Weights of a small transformer language model.
Size: 13 layers, width 192, 12 heads of 32 (4 for keys and values), vocabulary 2915.
Architecture: RMSNorm before and after each block, rotary positions, tied embeddings, capped logits.
Training: 127M tokens, 3882 steps.
Each number is 500 + 25 x the weight over its row's rms, rounded and kept within 0 to 999. Layers, rows and columns count from 0. Numbers have three digits each. The size before them is the row's rms in percent of the matrix's.

# layer 6 MLP down (transposed), 512x192, rms 0.173, rows 165-174, columns 96-191
104:557505514467485501519470514495479516522500488482536498537498513477507523487502483490479555510496536534509542495503499520537524474499518497464456551501479548526479565514516494561518495526503492483531490533512486485497471463477510516484480521532490507494428506525460474531573500474473504494
097:527518485497536487466509496496521496542463490473460497474470454510473535497465536536498530496524465474536489506489503472509508504468522487501527492508472532537554466492488529496475502484557506502495516568529492493512510503513479506503481488544556465518516516498533525548518489557562506504
110:495490522497526496501471507495519530517517469524501491551468446477520518448446482491483478482478512531476547504495528456534476509482491542498503519492538504540474545503509483529488469491478516521511485504451466482543536505462485457489459514518502507491508494506553478482519487482504509519
096:496502535494563533525532498478526533537543471514484549532542464501516505560480489518453459473498483494529468491498513494499515479475517519492482488493480519536448479493508491511475543534524485526564481527500453514503520472478493503458495540513483482527545533523482518529505543488531490510
099:506519498509542520486458478517487487478490492513518533504494481517490491502491512482446483514518528511493515482541528490472504495465499503461510525446514508512540503525521559498521513519508479460493537513494472492520479462450504511564508485493527477547452485487483482480517520480454486479
095:500497491506479516486485498464551480538514497502532507479489487485503477502464495475501463528543521489537548503454503490537516467527488483477484447503490470530474532494506477465511501488505476525511485477503490490434492552498445494517507532481486483498460492507485463477491490466540510492
100:511504461511511497481459492488543496470498481532502489484499469502472495483502512461534484519502527558574486504447476463500513488470485471568507488557548496492507508554500504523514560487478465492482501505519495503479479501517490501475516508500491577489462492515479479465511515429472481491
099:492519500512485495494490499525525465496478489533450480474520504547506476528488460488532468566497492491502488521455532526515499480534455475533497503562456475525483483510520512561503501512521474503475469541495554479480486462461522464492484500436509488469505481552497483468472521488453482507
098:499475488463526507489516518458513527528539535514528459475515538540473520492467488506512541531553498524472525524485498476552502502525491454509473514476518518514474520503576587524505499496440509517498534515496529519442474510524463483519508514506529481544468507523489495525509468476521529473
095:519527507502476513488548474451468489464543468501433529473456500501484505497530499522487456516497530522477456539491472515482544514525455490489484509478509488467556514483529467483494495481478504490511499508488489521528504527468469504520480458543536508480482477479519501531527504474493437496
# layer 6 MLP gate, 512x192, rms 0.177, rows 166-175, columns 96-191
103:534530531545520482515465489513497545525513512518522486513462536548484467521481489501453474515448504513539519468528499519496457525510529543505477525500522509473520529542456505465471489512493494541516507512524517509522489466494515534521483503451489492505513501493489522493479499503542474517
111:531513527527500482492498485472498529492505463480507492532488491540492526498512532493497501503510543498509507515499491480536486528484515546444528485526534539498483521465518493513459420548511519503439486513470448454563502508516485520438485516537489487515517517470533514509495478468514529482
098:509462466514543496530535477514515523494522463499496523491534493470501535508524517495509485472462566459490538507449519480500480494467500511507474499546466513496501513496542468518460542482512544540505484538486516525467539487477529535496462498508513501525476476499483534472563516505493485547
096:509519504506465502501447501513483510500508513528499504517543513452488488499441461526489477489513516503471576485499507465499516518502488482505486535497499538483490530512473546533537470509511492509508450477493464485520517515488486484444491495492444484511476501483478522449513544501512462539
088:530500478487463511496465514486515507499517499475500544494505522516489490518491515481482480489470469523521479505498472460494536476503510547510555507501529514531505499501486510473539512512491483473562537528546481487486438508498473512514498492464520481531480508482490464489502526518499512513
095:467478494518501469506516471492471457506500486463505504540554511498474511541456457507465519448502464484478494474505531548507488525505463458496490512499521505522470496499490513499492445519513509505523447487487501546486491517517529502501509490490517550486499513494522477471489524524500512487
096:493480500484483511463485512476538518513494473459521555532525483510513537470479496461490523438529467507481501526445496482518526496503511509507487483523478482515445496517509480491538525479526497493501480434455506497528513540496515529520506500527510503505468510496508510503547486463511456485
085:498504506486484492547496499503512529471511496494472497482522475485511504507547528514519497519497472481507535538493559474529520502489525475475556512497454479486528523511496470543463501473490537508533498505538498467505535470473510511523520506497492515483480502477502477508483548504502499514
094:527481510491513491508496518513506493493565463514483485499487505500484519495494465527504503507484562536525491492477497449491466526481554505486463513508526503471518469497529505478544501508489485505504471502492503537498535503521490516523530514479475547485536521524553486518519503537463542516
130:520525529510474511562508466493501497531484508499529466538496503524509473468500499505505504452550494521497493520489456509459539522481486458522486506498486501521477558521475502514470550503507542514535542464488473473465490534486514527482452463468446505507505495543488502485484474476481536452
# layer 6 MLP up, 512x192, rms 0.184, rows 166-174, columns 96-191
104:489514488502442522527482464507479510497483528510491510478514541503469500503519502503469500468479505532467466489476488533455484489475444509526450470540518466495492479522484490522512500490483487502533525501500518526538502538517516511463516489488483453521504525535516495467501472518537466440
131:437480491474474526476538460433484544529483498513504473504516507508544483516480508471510500510484560530491529506495519506548470467513523499515525518485499516479463544465526522516478483497499453511489464497489461478544494463499494519511491484515523485476497463514462541532508499511490507486
094:517497500475513528471537491497450527541492514490517499476469505499529462488469533528540460508459476478518547504503490523499510502512485519521473519456527463482521451512524518503476513536478516508471476498475470496499444535516513441493510492486490504482459502468529516533491475508522492508
094:536498560472534510489550516501492495550481542529496494487518463474490456513546485457495468450467499492462454469535514497488487473505507474495528517514498449480484489466510484496493535486487508467453519522503505472537457483524528503473538487498506496471475469487544469493524543459486537499
095:508514490491495483496533534539473462509477441508454479481474499505488517476469501508504538466533516509513471506533493535539534507528471472496535514499500490529472484504500486475503464504501458487523470530470497463546472429528484504482495472464514531499513492498521536521479479521447477517
096:491507474515485498512508536541466487504492482560553489498502506512508461491542523485500485474527470480515461537493475469486499454524510545491492488520448532493539481458483511496531450539457541478499512483528492467525494494536489506458486477484494470456476484494494529498490484450470500505
092:511526509513490502515522488460523468495516474514547498514499475451527498523478538460470509492514504522524495500511525498502513483512513549506474503503502514487469456530503488464477530504481522480476510531471539425528531522521475511505505511528458468519513460469501530464511496500515522471
086:494517495513478544507481530527470493491493496508489462490499489484545482503504512501508497499479511466495518474501558454512510512512558459473529510488523471513508528494483472528548491469500511515542494493475502470517472484492463510521507500488533483473530515466498501454502503517547470507
093:513505489484468507483493489528504499552503505483546425473547514537494495480512516492489495460515508533473511476513495531474478559511513506508473474522502515499532503499483555462497539477476508525490484456516514458509477466479515509493488531525480457501512489461480478518491490469526559465